{"qk_norm": false, "attn_scale": 0.177, "beta1": 0.9}
Each number is 200 + 30 x the weight over the matrix's rms, rounded and kept within 0 to 999. Layers, rows and columns count from 0.

# layer 5 attention key, 384x384, rms 0.052, rows 285-287, columns 128-255
250,211,217,238,215,158,184,190,208,268,196,219,196,243,180,195,204,220,174,265,229,160,216,177,263,236,249,210,179,225,229,195,146,212,150,208,215,190,219,223,202,210,189,184,225,194,202,184,151,194,227,168,183,196,211,206,225,204,237,237,198,210,186,162,233,225,225,206,197,199,155,203,237,213,215,182,181,158,214,267,230,221,232,199,183,155,215,115,249,183,250,213,177,196,223,199,165,187,156,218,172,206,226,236,226,192,206,166,242,203,219,179,168,238,186,141,171,205,206,219,254,187,199,191,231,203,182,181
204,206,193,176,172,173,224,205,198,216,144,195,179,209,192,223,182,203,228,208,198,202,220,202,202,226,250,231,173,158,178,220,254,252,130,193,202,140,184,243,240,213,207,249,197,163,191,192,258,196,167,203,175,205,197,192,153,201,145,184,166,169,164,150,203,211,216,187,163,199,163,194,167,153,174,167,194,192,188,165,243,227,184,198,202,210,220,159,170,190,226,201,167,195,217,196,203,167,229,229,128,223,226,193,175,227,200,216,221,160,274,208,208,177,214,214,219,187,176,133,160,219,149,236,203,213,133,194
200,155,213,158,193,172,152,213,214,220,219,224,208,190,172,215,184,180,199,168,222,157,279,192,208,194,187,202,219,195,229,163,235,226,157,153,188,175,184,251,195,194,165,171,193,229,234,226,218,216,248,229,227,196,183,218,199,179,194,186,166,238,184,165,211,226,211,173,179,236,181,206,199,234,203,201,228,154,245,195,189,202,216,211,187,174,224,200,223,223,175,213,175,194,187,183,213,209,241,196,211,241,227,234,176,227,233,182,193,232,186,207,221,181,179,204,188,246,125,212,123,240,140,192,185,163,200,164
# layer 5 attention query, 384x384, rms 0.0534, rows 286-287, columns 128-255
156,217,215,198,233,193,145,203,147,235,209,197,224,157,174,200,162,177,208,197,242,176,223,193,248,180,176,185,188,200,189,205,198,176,158,207,210,196,200,228,193,214,203,207,219,190,218,189,187,175,205,219,244,220,216,286,216,155,203,191,179,198,220,252,253,200,117,211,189,209,233,177,208,230,183,191,237,188,189,238,213,235,180,200,207,195,166,204,176,191,166,192,217,230,196,167,201,117,160,205,206,209,167,151,195,182,242,238,200,153,284,169,163,195,214,217,208,240,196,205,216,190,110,223,239,225,144,161
184,181,195,198,143,216,201,192,224,215,228,248,210,169,188,231,230,163,198,184,225,169,139,205,205,175,198,226,169,234,209,210,189,192,168,155,161,173,172,240,190,217,183,200,192,180,230,197,215,194,217,178,210,230,202,212,198,196,224,238,234,195,175,189,174,173,204,156,214,250,264,177,243,219,167,217,198,210,186,247,172,235,183,149,212,228,172,176,197,208,142,196,224,218,206,180,181,189,219,187,197,225,145,203,171,181,245,248,239,205,201,206,163,184,210,179,230,173,196,207,217,263,104,220,206,240,169,176
# layer 5 attention value, 384x384, rms 0.0423, rows 256-280, columns 128-255
172,107,197,192,229,261,162,209,203,211,194,178,187,205,226,208,158,192,187,241,224,163,187,163,194,179,205,205,240,147,190,208,204,243,219,180,215,242,177,188,215,201,190,204,136,182,212,201,206,194,202,160,156,183,239,152,161,188,216,209,205,216,180,210,211,215,214,232,192,213,176,206,233,215,203,223,170,209,248,231,217,176,229,204,158,225,174,180,238,221,166,159,193,185,179,195,219,201,168,181,207,202,185,197,228,226,179,200,180,195,166,197,201,193,183,186,217,178,197,205,233,239,197,172,211,189,219,205
209,197,193,180,203,224,170,262,185,203,188,272,179,231,215,195,244,234,214,190,154,204,227,180,169,207,185,191,180,184,176,236,214,231,191,211,173,201,212,221,171,203,175,168,253,192,195,174,219,134,202,203,155,234,186,221,193,232,170,198,216,163,158,194,164,223,212,203,249,211,223,194,165,192,150,246,247,168,169,181,173,189,144,188,177,219,218,197,205,199,190,215,211,206,225,202,172,199,149,203,182,194,186,169,211,184,244,244,256,212,184,212,169,202,217,194,174,199,209,175,163,203,245,196,215,214,201,181
213,174,191,252,173,185,223,182,163,232,166,242,193,188,232,226,168,194,134,235,188,206,173,187,190,204,266,200,264,236,182,168,235,245,195,195,212,163,212,204,237,177,157,215,180,194,209,216,214,226,195,193,178,193,180,171,221,214,153,194,182,227,247,220,249,212,239,221,207,212,186,206,177,178,193,204,181,181,199,167,186,223,220,206,196,203,212,178,194,189,217,255,183,168,178,196,191,218,221,205,210,185,205,189,206,223,171,174,166,205,188,201,221,201,196,210,195,235,199,185,194,165,210,211,207,157,192,190
207,183,159,207,162,156,212,188,199,197,167,171,225,244,152,195,171,178,225,206,221,221,190,252,244,172,159,184,191,215,168,176,228,181,208,194,184,193,183,199,207,198,229,189,157,226,207,176,171,228,187,179,248,208,225,232,159,230,251,203,196,205,260,233,181,246,208,162,198,180,212,190,172,173,254,205,246,212,190,197,206,255,191,243,213,181,267,199,207,158,151,208,234,187,180,213,216,215,230,213,211,192,183,199,219,226,201,215,229,219,234,177,185,177,200,232,214,210,220,198,216,199,186,164,206,196,139,180
207,163,207,209,191,208,174,172,195,200,215,228,203,191,194,209,192,208,175,218,183,215,210,214,198,230,189,215,230,217,223,190,200,194,205,175,185,154,200,186,231,200,155,207,174,222,225,188,221,213,202,157,186,169,164,182,206,221,184,244,202,207,205,211,214,163,197,245,235,203,192,216,207,192,218,195,188,206,241,195,190,221,188,148,215,219,203,245,190,181,215,209,178,150,190,205,206,144,198,190,200,200,214,197,193,200,191,191,188,213,193,217,244,201,224,175,242,187,179,191,204,220,160,180,185,155,234,206
130,185,189,203,211,209,171,222,215,213,243,236,196,147,238,191,133,168,155,160,208,176,240,235,160,195,180,178,196,219,194,208,188,203,146,166,218,251,238,169,148,211,279,199,180,205,210,233,276,198,222,197,168,187,203,169,149,236,251,239,207,208,232,241,224,217,235,187,187,194,186,181,230,138,216,222,212,188,206,197,216,214,179,227,187,201,187,225,265,212,171,166,209,187,154,191,197,200,209,208,214,190,166,224,207,224,175,143,197,174,166,229,207,192,153,215,173,215,195,229,219,208,309,211,218,222,199,210
219,227,174,189,252,231,220,207,199,194,152,170,199,184,204,213,227,231,219,199,197,250,220,212,236,200,208,178,194,177,166,228,197,197,191,200,189,201,217,199,223,198,234,202,217,175,227,169,212,205,222,239,202,207,208,211,211,192,212,193,207,182,168,216,174,237,163,182,181,168,177,210,220,195,191,170,197,182,226,195,197,200,182,212,182,204,162,211,221,173,220,161,231,191,200,247,227,170,200,189,181,188,221,203,185,171,213,210,210,207,213,200,185,218,171,180,189,211,236,247,210,205,247,229,232,208,195,193
210,224,222,147,182,222,231,186,229,164,249,193,193,212,184,167,226,206,244,203,192,229,234,233,177,161,196,196,173,150,203,212,209,194,200,227,189,195,161,216,193,206,185,183,188,195,158,180,172,181,187,232,192,216,222,225,245,138,229,182,208,178,221,191,174,228,182,188,205,199,234,212,231,194,210,183,243,219,164,226,202,187,186,197,192,169,182,207,212,164,236,199,226,231,241,255,189,190,218,211,209,204,239,213,200,163,257,227,233,208,223,206,226,214,196,191,162,238,181,276,189,223,198,237,168,225,166,183
193,186,208,221,193,217,204,171,227,191,164,225,184,154,227,247,210,200,205,213,208,199,200,215,191,229,211,190,199,207,179,178,174,252,211,172,203,159,225,189,243,231,157,211,198,172,256,178,200,239,159,190,201,217,198,198,217,183,157,195,206,211,159,246,190,213,188,200,198,193,204,215,182,233,193,183,108,238,245,188,189,211,230,125,207,225,222,213,190,204,233,222,180,133,194,189,214,174,183,211,162,210,212,202,198,194,165,214,176,168,213,237,214,187,211,188,258,129,179,157,185,204,231,215,200,220,199,209
258,190,220,210,245,214,218,192,199,192,253,249,206,217,230,203,182,195,168,199,213,165,224,178,168,215,170,237,207,201,243,193,184,185,170,181,228,189,235,177,196,236,201,162,227,223,193,161,219,155,207,209,211,231,213,232,189,160,209,195,162,218,174,171,209,160,173,215,197,209,202,217,188,210,119,224,185,217,212,215,185,189,190,189,214,194,184,229,190,212,222,200,209,198,181,188,214,217,249,160,206,189,191,211,139,213,223,166,247,215,235,196,190,217,220,176,197,219,221,210,184,219,160,251,183,166,239,181
165,230,157,196,213,153,209,170,189,219,247,164,158,179,150,209,195,207,99,209,169,202,172,205,212,218,239,186,185,234,225,222,161,162,177,143,219,209,204,175,218,196,184,242,206,208,201,237,218,217,190,217,216,165,177,194,219,228,183,212,177,188,241,242,191,180,188,202,191,232,228,184,225,154,231,172,212,185,178,222,201,238,172,227,217,223,183,192,223,207,205,229,179,207,160,217,243,156,190,229,215,248,164,198,217,198,203,167,196,172,172,213,193,213,217,230,246,180,177,158,179,180,199,208,231,215,237,217
246,210,238,213,192,222,195,254,234,192,208,212,216,225,189,161,227,202,197,198,169,209,195,167,170,178,172,205,201,228,206,222,175,230,222,208,167,201,210,167,232,194,232,168,261,205,153,186,200,161,210,217,199,202,161,219,237,169,164,220,210,169,162,151,160,181,210,176,231,230,223,183,187,217,177,184,223,185,156,189,162,198,199,218,198,172,218,181,187,220,182,193,191,181,252,213,205,185,195,182,194,237,138,183,187,253,211,240,234,218,183,220,175,184,209,190,169,195,229,174,216,196,206,162,158,239,253,197
195,202,212,202,205,210,183,216,226,168,198,187,204,166,254,196,197,237,209,178,214,217,232,255,176,190,154,211,156,185,201,234,234,192,184,207,190,261,234,160,159,224,282,169,225,182,176,180,220,175,201,204,175,211,214,254,186,172,216,213,210,177,170,155,172,197,194,156,201,196,219,198,200,198,204,212,185,191,222,218,204,176,199,182,219,204,171,220,160,179,219,167,217,180,208,224,219,186,231,202,180,210,184,228,206,180,243,240,222,204,202,213,214,223,219,223,170,164,216,222,188,153,200,203,177,195,231,165
213,238,196,172,174,194,241,210,202,193,166,160,200,192,198,176,224,227,246,182,190,210,248,215,227,172,150,184,212,142,178,236,256,217,175,246,195,221,190,159,213,268,191,142,166,182,215,189,169,176,224,184,173,170,196,211,175,170,191,176,226,196,225,186,199,229,200,171,208,173,226,201,210,211,249,234,215,203,183,238,215,185,149,208,193,204,189,209,161,166,195,194,180,208,224,207,247,180,191,216,139,181,241,224,199,175,253,261,218,208,210,180,165,227,238,200,173,209,197,236,216,177,165,236,195,241,204,186
193,211,219,204,223,251,282,202,229,175,218,149,191,179,198,193,213,175,201,170,194,232,208,181,208,212,187,202,150,178,191,231,175,163,238,228,176,182,196,235,174,181,221,202,220,191,178,175,217,200,194,234,164,239,212,220,236,149,249,168,193,176,173,182,182,218,183,163,194,257,185,179,212,184,215,152,232,182,210,212,145,209,190,185,185,220,191,211,160,203,211,171,233,213,231,221,191,202,239,188,222,250,192,233,159,190,206,179,247,220,178,205,194,204,198,219,155,211,198,224,173,200,186,232,191,194,195,172
233,203,224,247,211,247,208,207,173,205,214,216,160,165,156,199,142,209,208,237,201,180,176,190,211,234,152,195,158,222,206,199,150,201,170,230,245,189,220,218,202,152,191,265,187,182,234,215,210,209,159,200,142,217,173,185,195,185,174,230,228,171,185,186,242,159,227,228,201,276,188,190,205,196,251,199,120,227,225,192,223,209,235,152,177,187,163,217,257,259,216,246,236,189,197,230,198,182,195,188,203,147,198,216,216,159,225,193,209,143,178,219,185,202,163,199,167,177,208,212,193,198,196,189,211,160,220,187
244,242,204,170,209,187,245,217,222,175,228,234,182,206,144,220,255,160,223,200,207,178,229,213,180,198,194,198,181,158,182,227,210,223,172,208,202,197,197,176,199,228,203,202,192,192,194,204,184,200,205,215,198,178,213,228,196,190,191,207,203,192,179,206,168,228,203,216,205,204,236,170,225,216,229,157,145,215,204,154,222,190,205,180,194,192,195,181,244,227,170,211,189,259,207,224,199,197,179,231,168,155,212,198,223,202,192,206,197,209,158,191,193,198,195,175,204,183,213,222,223,177,150,218,257,236,158,164
176,162,221,206,164,208,180,185,190,228,174,184,207,182,232,206,204,193,137,221,210,241,127,192,236,213,203,208,188,210,138,178,154,192,230,193,228,226,152,182,231,186,203,224,183,208,192,229,202,191,192,155,221,212,209,156,230,241,205,215,217,202,198,169,211,178,227,225,203,209,149,186,210,232,214,226,197,173,215,180,184,163,177,169,263,187,188,181,192,245,206,197,187,159,186,181,187,199,174,197,181,248,207,217,165,206,189,196,191,220,202,216,288,202,205,196,209,175,185,197,209,217,232,161,195,183,202,189
204,179,211,205,205,211,178,177,193,161,249,225,210,206,183,208,224,201,174,184,187,176,158,194,204,204,231,185,248,193,243,186,217,201,180,176,207,175,177,194,179,172,162,220,260,233,153,192,194,190,177,199,207,183,192,193,219,184,212,205,188,224,177,178,245,162,229,213,209,184,189,223,191,225,202,183,200,193,117,202,195,206,178,198,201,176,164,141,194,191,189,210,168,224,234,210,180,211,207,205,212,222,202,185,180,253,166,161,220,169,180,194,263,174,183,245,213,218,206,147,229,192,185,207,233,214,218,214
154,199,189,198,213,172,176,206,204,193,231,155,187,188,169,178,231,184,177,199,193,233,217,185,177,207,219,222,175,179,208,229,224,170,220,163,210,201,165,176,180,179,226,248,231,210,196,159,230,194,210,189,212,177,196,145,181,175,184,230,215,177,157,164,174,176,178,185,174,212,190,186,241,187,201,189,183,176,249,222,200,156,172,213,214,231,190,174,214,184,200,159,199,196,171,206,180,148,152,197,225,219,207,223,198,178,172,207,191,189,217,197,191,196,198,189,205,182,196,202,205,204,215,206,173,194,227,214
198,195,233,210,161,200,175,217,174,235,178,216,210,208,238,164,235,210,212,190,249,184,214,200,196,192,209,190,217,181,208,188,224,204,201,212,219,198,171,170,184,214,204,176,142,214,184,223,173,182,212,189,198,179,179,223,191,179,175,183,177,237,167,178,215,153,186,207,188,275,197,200,152,218,173,208,209,164,211,233,195,195,176,216,237,209,220,204,190,214,214,214,213,181,254,219,235,210,206,221,237,216,199,188,188,164,222,213,152,259,181,207,190,194,209,192,185,240,175,251,179,174,254,175,176,157,239,225
210,187,288,219,240,221,210,235,196,218,235,221,167,146,191,167,188,214,179,197,215,207,170,210,203,180,214,224,273,206,211,227,217,214,185,217,205,221,192,210,244,166,250,152,203,192,159,238,196,162,225,180,157,135,194,238,185,183,209,184,218,203,211,201,248,150,208,164,180,236,193,219,204,186,157,261,214,185,135,229,198,264,195,216,192,153,220,171,237,165,232,214,185,163,248,205,225,230,263,177,203,197,214,197,206,265,226,214,166,209,186,206,202,196,206,223,156,255,142,204,215,201,219,172,176,183,217,187
200,229,256,244,238,213,201,212,144,224,214,129,219,159,172,209,188,199,119,190,185,188,126,202,200,214,213,195,182,230,211,214,161,195,243,167,178,237,226,169,222,164,225,236,246,191,235,229,247,207,192,192,208,215,156,189,201,226,202,238,213,189,198,176,189,151,204,194,168,224,145,194,156,162,146,168,167,184,225,198,188,213,194,181,213,213,228,172,221,249,174,201,166,158,172,198,227,190,185,193,229,240,158,237,202,216,199,202,179,163,214,218,208,205,227,207,240,148,199,136,217,185,190,176,190,195,234,254
198,170,184,227,190,186,228,260,211,191,183,158,163,195,226,203,227,227,163,219,196,168,231,194,171,217,196,207,137,203,204,216,189,179,169,192,156,235,194,138,183,230,219,171,237,149,237,227,226,197,165,200,215,189,181,210,240,231,152,237,204,164,211,180,180,207,193,234,188,198,184,211,244,187,255,247,220,215,214,213,221,197,174,208,196,235,163,206,212,186,216,258,225,222,267,215,198,214,189,213,218,176,184,188,254,183,197,200,176,156,212,219,152,186,227,214,198,199,217,205,214,215,284,219,243,235,153,194
200,190,199,203,180,190,163,156,163,185,128,160,194,167,222,190,158,165,196,193,186,247,190,229,211,214,219,183,215,234,164,207,155,228,233,152,197,160,153,203,146,198,220,229,205,195,205,241,200,192,202,165,216,228,193,173,206,203,205,207,178,241,165,156,229,227,212,224,208,196,163,176,175,201,180,181,131,191,245,201,173,167,205,223,224,155,242,162,157,223,184,202,189,208,159,164,191,207,196,214,168,214,211,202,194,168,163,182,184,229,231,191,217,221,185,181,183,216,203,184,173,222,222,174,198,163,185,239
# layer 5 attention output (transposed), 384x384, rms 0.0421, rows 256-280, columns 128-255
199,230,244,203,163,209,254,205,204,165,186,211,222,151,152,193,242,213,202,162,161,213,229,198,182,199,191,197,138,223,188,214,213,179,217,167,227,186,190,181,205,238,232,172,229,170,191,221,206,218,193,196,234,212,165,195,200,202,227,204,238,180,217,154,203,205,201,120,220,165,203,206,197,212,169,224,155,205,206,215,174,216,228,239,186,204,190,224,206,205,202,206,218,240,253,199,187,150,206,127,123,250,228,184,211,179,214,247,189,216,195,210,231,212,241,235,212,166,244,167,190,217,149,160,224,230,231,181
239,227,171,186,235,197,220,181,193,212,171,173,221,192,231,202,184,185,186,252,212,189,167,188,205,209,201,156,235,183,202,181,199,206,224,209,205,230,169,177,196,168,242,218,163,209,213,178,203,185,182,202,224,224,218,179,207,196,191,227,198,225,219,171,189,194,159,221,189,178,215,181,206,183,268,169,173,198,189,208,205,183,248,232,186,197,221,177,224,208,186,198,187,146,166,177,186,188,219,230,198,205,211,146,199,187,187,182,189,153,271,234,217,176,154,233,272,189,220,238,230,209,144,161,191,197,183,206
182,201,225,193,189,221,190,229,213,157,203,126,191,162,126,181,186,242,212,182,176,212,230,189,187,179,206,206,195,221,184,242,187,195,214,213,154,203,159,184,188,186,199,200,244,223,164,220,173,194,178,191,203,188,184,176,181,165,216,190,194,176,168,189,186,204,189,188,187,206,203,183,202,240,206,211,219,206,283,229,171,183,164,217,239,190,188,183,227,185,178,167,193,214,173,206,199,196,132,176,191,223,228,191,194,204,197,216,194,236,191,205,197,174,202,228,185,224,209,232,176,196,223,200,215,180,183,196
180,231,167,188,250,240,176,209,230,173,189,225,181,206,257,206,181,186,169,205,201,173,179,262,183,181,197,194,203,195,206,218,187,234,193,190,172,230,228,176,211,191,161,197,171,215,205,208,188,205,211,233,158,181,201,160,214,187,168,189,199,177,165,216,235,176,231,241,190,207,240,215,194,204,198,223,158,212,211,203,240,191,156,200,228,192,167,180,194,214,203,225,183,229,241,204,190,196,195,230,240,168,191,258,185,203,167,165,194,238,163,178,181,242,206,139,172,229,185,217,208,196,223,254,229,210,214,194
186,187,217,183,224,201,204,201,206,180,223,180,210,206,194,189,241,210,201,210,190,213,230,174,222,181,222,180,177,192,187,182,169,141,191,250,200,219,192,190,206,209,225,211,260,211,187,216,173,184,209,192,196,236,223,214,185,191,214,211,241,207,196,177,170,259,196,191,185,196,164,150,213,205,181,221,216,210,215,216,185,182,234,233,204,158,193,192,249,181,194,164,209,240,161,197,195,230,172,166,169,227,209,153,179,192,204,231,197,195,195,225,175,172,196,221,152,176,201,179,197,207,217,221,222,171,180,211
186,212,184,199,169,238,170,235,192,168,183,192,238,196,171,235,240,213,214,189,160,219,220,217,215,245,203,219,175,214,220,262,214,237,213,182,193,210,144,194,226,200,140,234,176,207,221,184,193,175,198,174,222,168,195,203,224,254,227,178,256,213,175,204,198,213,197,183,245,213,226,211,220,186,193,225,172,223,165,161,163,206,207,222,203,186,208,230,149,271,189,217,229,221,269,186,178,194,208,188,216,191,218,190,201,208,171,211,141,198,177,187,222,206,227,129,220,193,192,190,203,202,141,156,200,227,169,187
175,199,215,218,183,203,215,213,210,223,221,237,202,215,216,170,211,201,170,193,220,163,180,186,180,188,184,207,212,208,199,183,168,212,179,192,228,188,204,223,194,210,171,205,147,213,222,195,203,181,200,183,215,174,190,189,185,206,243,185,184,202,225,186,224,189,237,197,235,208,223,181,213,198,184,214,207,207,175,201,209,193,218,196,218,215,215,231,200,221,207,250,192,195,194,169,183,199,230,227,214,189,182,238,217,173,185,210,189,214,199,207,237,180,184,171,213,222,209,228,142,200,187,184,164,179,197,221
192,235,156,207,222,173,194,183,179,225,168,227,208,227,219,195,147,170,182,190,197,161,160,215,227,221,188,191,228,202,222,159,194,216,230,183,211,225,218,213,170,206,188,211,175,186,236,167,246,190,190,217,181,181,200,222,189,214,186,217,173,215,199,235,200,182,177,213,178,209,192,196,199,175,222,187,161,177,134,184,208,203,202,192,219,231,224,218,167,227,213,228,176,195,252,192,207,182,226,236,217,175,177,221,224,203,213,169,206,206,190,193,198,205,168,159,206,152,233,182,213,203,228,186,170,218,187,195
221,188,225,193,174,183,222,196,203,196,237,181,206,207,202,190,220,185,164,161,200,211,204,180,187,216,233,187,195,232,216,206,144,175,150,237,156,166,181,246,232,198,172,214,173,205,168,249,201,200,219,188,216,208,169,192,187,195,204,181,261,175,226,177,192,200,197,225,221,247,178,176,226,228,184,183,244,198,250,182,140,189,240,189,252,211,215,145,189,168,188,175,210,227,146,185,150,255,210,205,185,214,238,185,201,184,229,202,225,210,190,255,214,170,196,210,179,215,193,196,217,196,186,172,188,191,225,235
178,202,164,168,186,190,186,226,186,241,233,169,191,187,199,204,183,189,252,210,239,209,197,156,222,246,180,193,219,212,189,173,180,191,220,236,196,164,193,179,212,201,191,235,221,187,208,219,201,171,201,140,199,242,241,212,172,220,144,192,185,170,210,208,202,206,142,192,164,204,165,204,243,186,256,178,242,184,190,196,215,215,202,158,153,207,207,193,213,161,202,194,198,171,159,195,262,175,179,230,225,244,220,156,225,202,174,211,189,186,224,190,201,175,167,257,210,191,175,183,213,131,240,218,229,223,200,168
213,160,219,213,217,216,171,175,205,189,186,170,200,232,236,214,234,244,183,222,195,211,219,179,215,175,177,154,228,168,196,234,206,169,192,210,170,211,231,230,157,199,176,175,234,205,180,172,171,242,210,225,168,189,202,204,217,187,215,187,222,254,197,185,219,221,189,191,209,207,150,168,175,231,167,208,221,215,240,136,218,195,217,156,229,149,209,194,211,204,200,169,209,211,213,235,194,226,194,182,221,115,207,201,162,191,211,230,235,202,212,202,147,205,174,173,193,224,150,237,184,213,217,208,195,169,193,179
199,174,208,173,238,219,208,186,215,212,174,209,205,223,223,215,204,175,218,202,220,194,156,177,198,183,207,161,255,166,198,172,243,192,233,205,213,245,203,182,217,219,246,204,192,199,227,154,209,199,200,190,190,213,231,173,197,186,175,189,210,209,262,194,165,205,157,207,203,174,203,226,235,157,235,207,141,171,183,209,230,200,187,197,155,201,222,231,215,144,190,227,174,184,172,230,212,185,201,205,193,197,218,172,195,214,189,171,191,166,255,201,211,194,153,246,257,217,187,212,252,179,190,226,243,192,128,172
215,218,173,170,221,201,197,193,199,223,220,259,192,225,224,199,204,176,214,202,220,194,169,170,225,228,210,199,194,195,213,156,178,229,185,212,228,201,213,225,220,187,188,216,140,195,236,192,226,146,236,191,220,231,238,207,200,211,197,215,223,187,212,221,200,183,186,220,195,219,203,215,234,152,187,185,201,194,117,157,199,211,226,211,198,221,205,185,213,205,206,224,190,188,248,180,170,203,255,210,226,189,189,197,229,222,198,191,218,167,203,189,187,203,180,163,189,201,193,176,217,215,182,218,209,234,204,184
194,246,130,214,233,174,151,195,198,207,191,248,203,241,201,199,160,229,165,217,228,177,153,201,192,205,234,204,202,181,176,169,193,236,214,150,228,186,162,184,118,204,195,237,183,205,208,205,226,218,198,202,210,148,219,186,198,205,208,208,171,199,198,244,244,135,177,225,161,244,213,201,222,197,203,186,188,184,159,190,234,181,233,180,213,217,206,179,215,218,266,271,165,209,277,168,188,174,257,216,255,146,212,205,195,183,203,137,213,204,171,214,158,203,178,161,197,221,208,192,179,225,235,230,176,199,184,190
159,189,144,211,188,210,128,207,192,211,198,252,193,241,239,215,161,153,241,168,228,161,227,191,205,195,176,167,215,202,247,189,195,230,181,181,224,204,254,225,203,197,180,186,151,177,250,161,238,195,234,190,238,205,230,215,174,220,211,212,216,217,210,250,212,190,160,194,270,221,219,242,198,182,179,241,193,177,138,168,183,224,188,178,166,242,212,202,164,215,185,204,202,160,225,174,142,220,228,261,214,165,111,215,244,189,209,190,193,152,186,150,235,199,201,167,230,193,160,207,206,201,157,180,195,220,204,186
176,192,181,215,186,245,167,242,186,176,227,199,233,183,238,191,186,165,232,152,176,178,278,118,216,163,229,185,190,225,200,248,134,171,192,190,198,181,210,209,253,221,221,164,253,188,174,187,187,205,185,151,237,247,227,186,230,180,243,204,189,217,231,194,202,213,179,167,243,161,189,220,193,174,156,230,219,188,207,194,160,239,203,207,207,216,203,266,138,195,190,156,239,158,212,202,177,164,197,183,202,249,174,241,208,217,197,190,121,171,189,143,276,194,188,177,211,191,168,195,206,169,107,201,244,156,212,176
221,223,192,195,228,189,182,192,155,192,182,188,230,208,209,209,149,218,202,230,209,178,166,204,223,185,190,205,250,222,175,226,186,182,230,189,246,212,176,223,188,176,169,253,177,156,179,207,215,175,154,235,208,161,149,214,227,216,177,192,177,235,184,201,206,188,214,196,160,203,191,208,185,196,218,183,241,202,224,192,217,182,226,190,206,213,225,197,164,224,236,211,156,166,231,182,214,163,204,266,219,226,230,193,169,198,194,166,206,216,220,196,198,204,172,177,249,171,200,219,205,218,230,194,163,196,184,197
194,195,245,195,167,197,189,234,227,192,185,201,203,165,154,188,224,191,243,174,181,201,257,220,187,218,223,178,153,160,224,171,213,206,176,198,170,211,188,196,197,230,228,176,174,217,243,210,226,224,225,189,149,221,161,206,167,169,197,182,209,151,228,200,190,211,207,185,230,208,222,204,175,201,142,207,194,224,244,210,181,194,195,237,189,196,227,231,229,141,171,177,204,209,164,249,224,254,189,125,153,195,210,160,213,198,210,223,215,206,196,236,158,219,241,246,158,247,203,197,188,220,173,205,214,189,188,225
216,151,232,205,176,205,237,198,185,208,156,174,199,187,143,196,236,225,250,200,176,202,206,228,213,199,176,226,199,190,218,217,233,190,232,181,180,228,203,211,218,204,251,192,233,207,216,219,202,222,189,208,157,212,208,222,192,189,187,202,179,198,176,195,148,202,184,171,163,196,195,182,225,199,204,194,183,188,255,234,185,191,209,212,194,195,201,205,223,218,167,150,206,186,167,209,242,195,165,168,188,218,183,162,182,206,184,220,200,207,235,229,183,215,206,205,225,198,196,220,187,220,225,182,163,205,192,216
187,167,263,179,186,203,206,193,192,190,162,235,216,213,199,203,248,194,232,194,198,212,205,221,214,179,211,201,177,168,207,179,232,198,170,203,208,215,216,226,205,197,227,161,197,166,214,197,218,223,205,188,191,174,177,248,227,158,226,181,239,213,240,193,209,223,202,164,230,154,194,194,200,208,156,210,172,208,155,190,177,237,205,192,152,193,194,247,211,208,192,180,252,199,204,214,201,215,219,168,183,202,206,177,209,181,232,255,223,169,193,193,244,222,214,227,185,180,203,186,200,220,180,204,206,204,215,209
183,207,166,196,192,171,215,173,234,209,236,146,165,186,122,201,137,200,231,241,205,223,203,160,219,162,183,233,211,199,197,158,197,189,217,236,196,190,192,180,140,202,219,206,292,241,197,165,193,197,169,184,210,209,261,198,182,155,210,179,155,155,210,155,214,246,189,170,192,160,198,180,240,173,245,213,203,208,194,256,215,194,169,213,177,151,189,207,215,149,187,202,184,233,168,175,247,185,162,173,218,226,210,198,224,190,177,208,207,204,210,181,194,200,177,258,177,188,219,204,201,223,232,228,216,226,170,156
176,235,178,197,172,229,260,208,234,212,146,151,188,162,166,173,174,228,241,171,171,168,226,129,224,202,185,193,222,196,231,226,200,168,250,202,219,240,215,210,164,247,191,174,244,248,197,138,171,153,167,129,180,184,238,180,184,170,180,214,168,242,209,204,136,232,201,162,195,145,188,246,187,211,274,241,137,180,176,225,187,209,148,205,113,169,174,277,204,157,217,220,205,244,224,223,259,107,200,153,193,230,226,213,264,165,147,220,168,178,207,178,169,179,157,218,239,152,228,179,188,183,202,224,224,251,132,141
176,134,224,176,155,231,186,225,242,178,184,220,191,205,235,174,236,209,227,192,218,219,259,133,191,181,208,171,179,174,198,258,224,182,147,209,187,161,228,242,241,195,218,161,211,196,202,172,148,208,266,142,210,186,231,195,194,160,207,192,223,257,236,176,185,227,203,134,254,186,232,211,217,211,171,233,188,183,256,185,183,239,203,183,152,191,167,239,207,153,198,188,237,198,141,218,192,180,200,182,196,202,199,170,218,217,172,241,194,177,212,195,216,186,178,217,182,262,156,245,188,171,138,227,263,153,228,175
216,205,214,201,249,173,246,145,206,179,213,208,271,209,253,224,175,172,178,183,204,191,151,206,213,198,232,181,240,231,193,183,197,207,182,200,219,177,211,230,224,196,154,207,167,217,181,164,184,237,182,249,205,218,189,206,220,231,237,182,218,215,178,209,219,187,221,209,195,176,210,177,186,189,179,177,197,224,191,148,198,190,235,182,252,213,238,178,141,246,193,169,208,189,195,209,117,223,228,181,194,157,240,251,148,229,254,180,190,224,226,212,222,194,194,150,204,227,230,181,192,195,123,141,176,197,227,224
212,138,230,198,125,172,183,218,223,159,247,193,181,210,139,170,194,201,201,198,212,213,255,215,209,199,230,253,164,179,218,206,207,217,174,255,170,180,183,180,227,220,231,227,185,228,229,200,179,151,228,189,272,216,227,201,186,189,237,166,176,161,231,214,158,193,203,186,232,240,230,204,188,194,170,200,230,235,233,244,182,171,183,221,208,195,181,166,224,182,151,186,222,164,183,225,185,246,175,194,203,220,184,177,190,191,209,201,189,221,204,168,230,176,249,197,173,230,154,220,222,241,230,219,198,168,214,229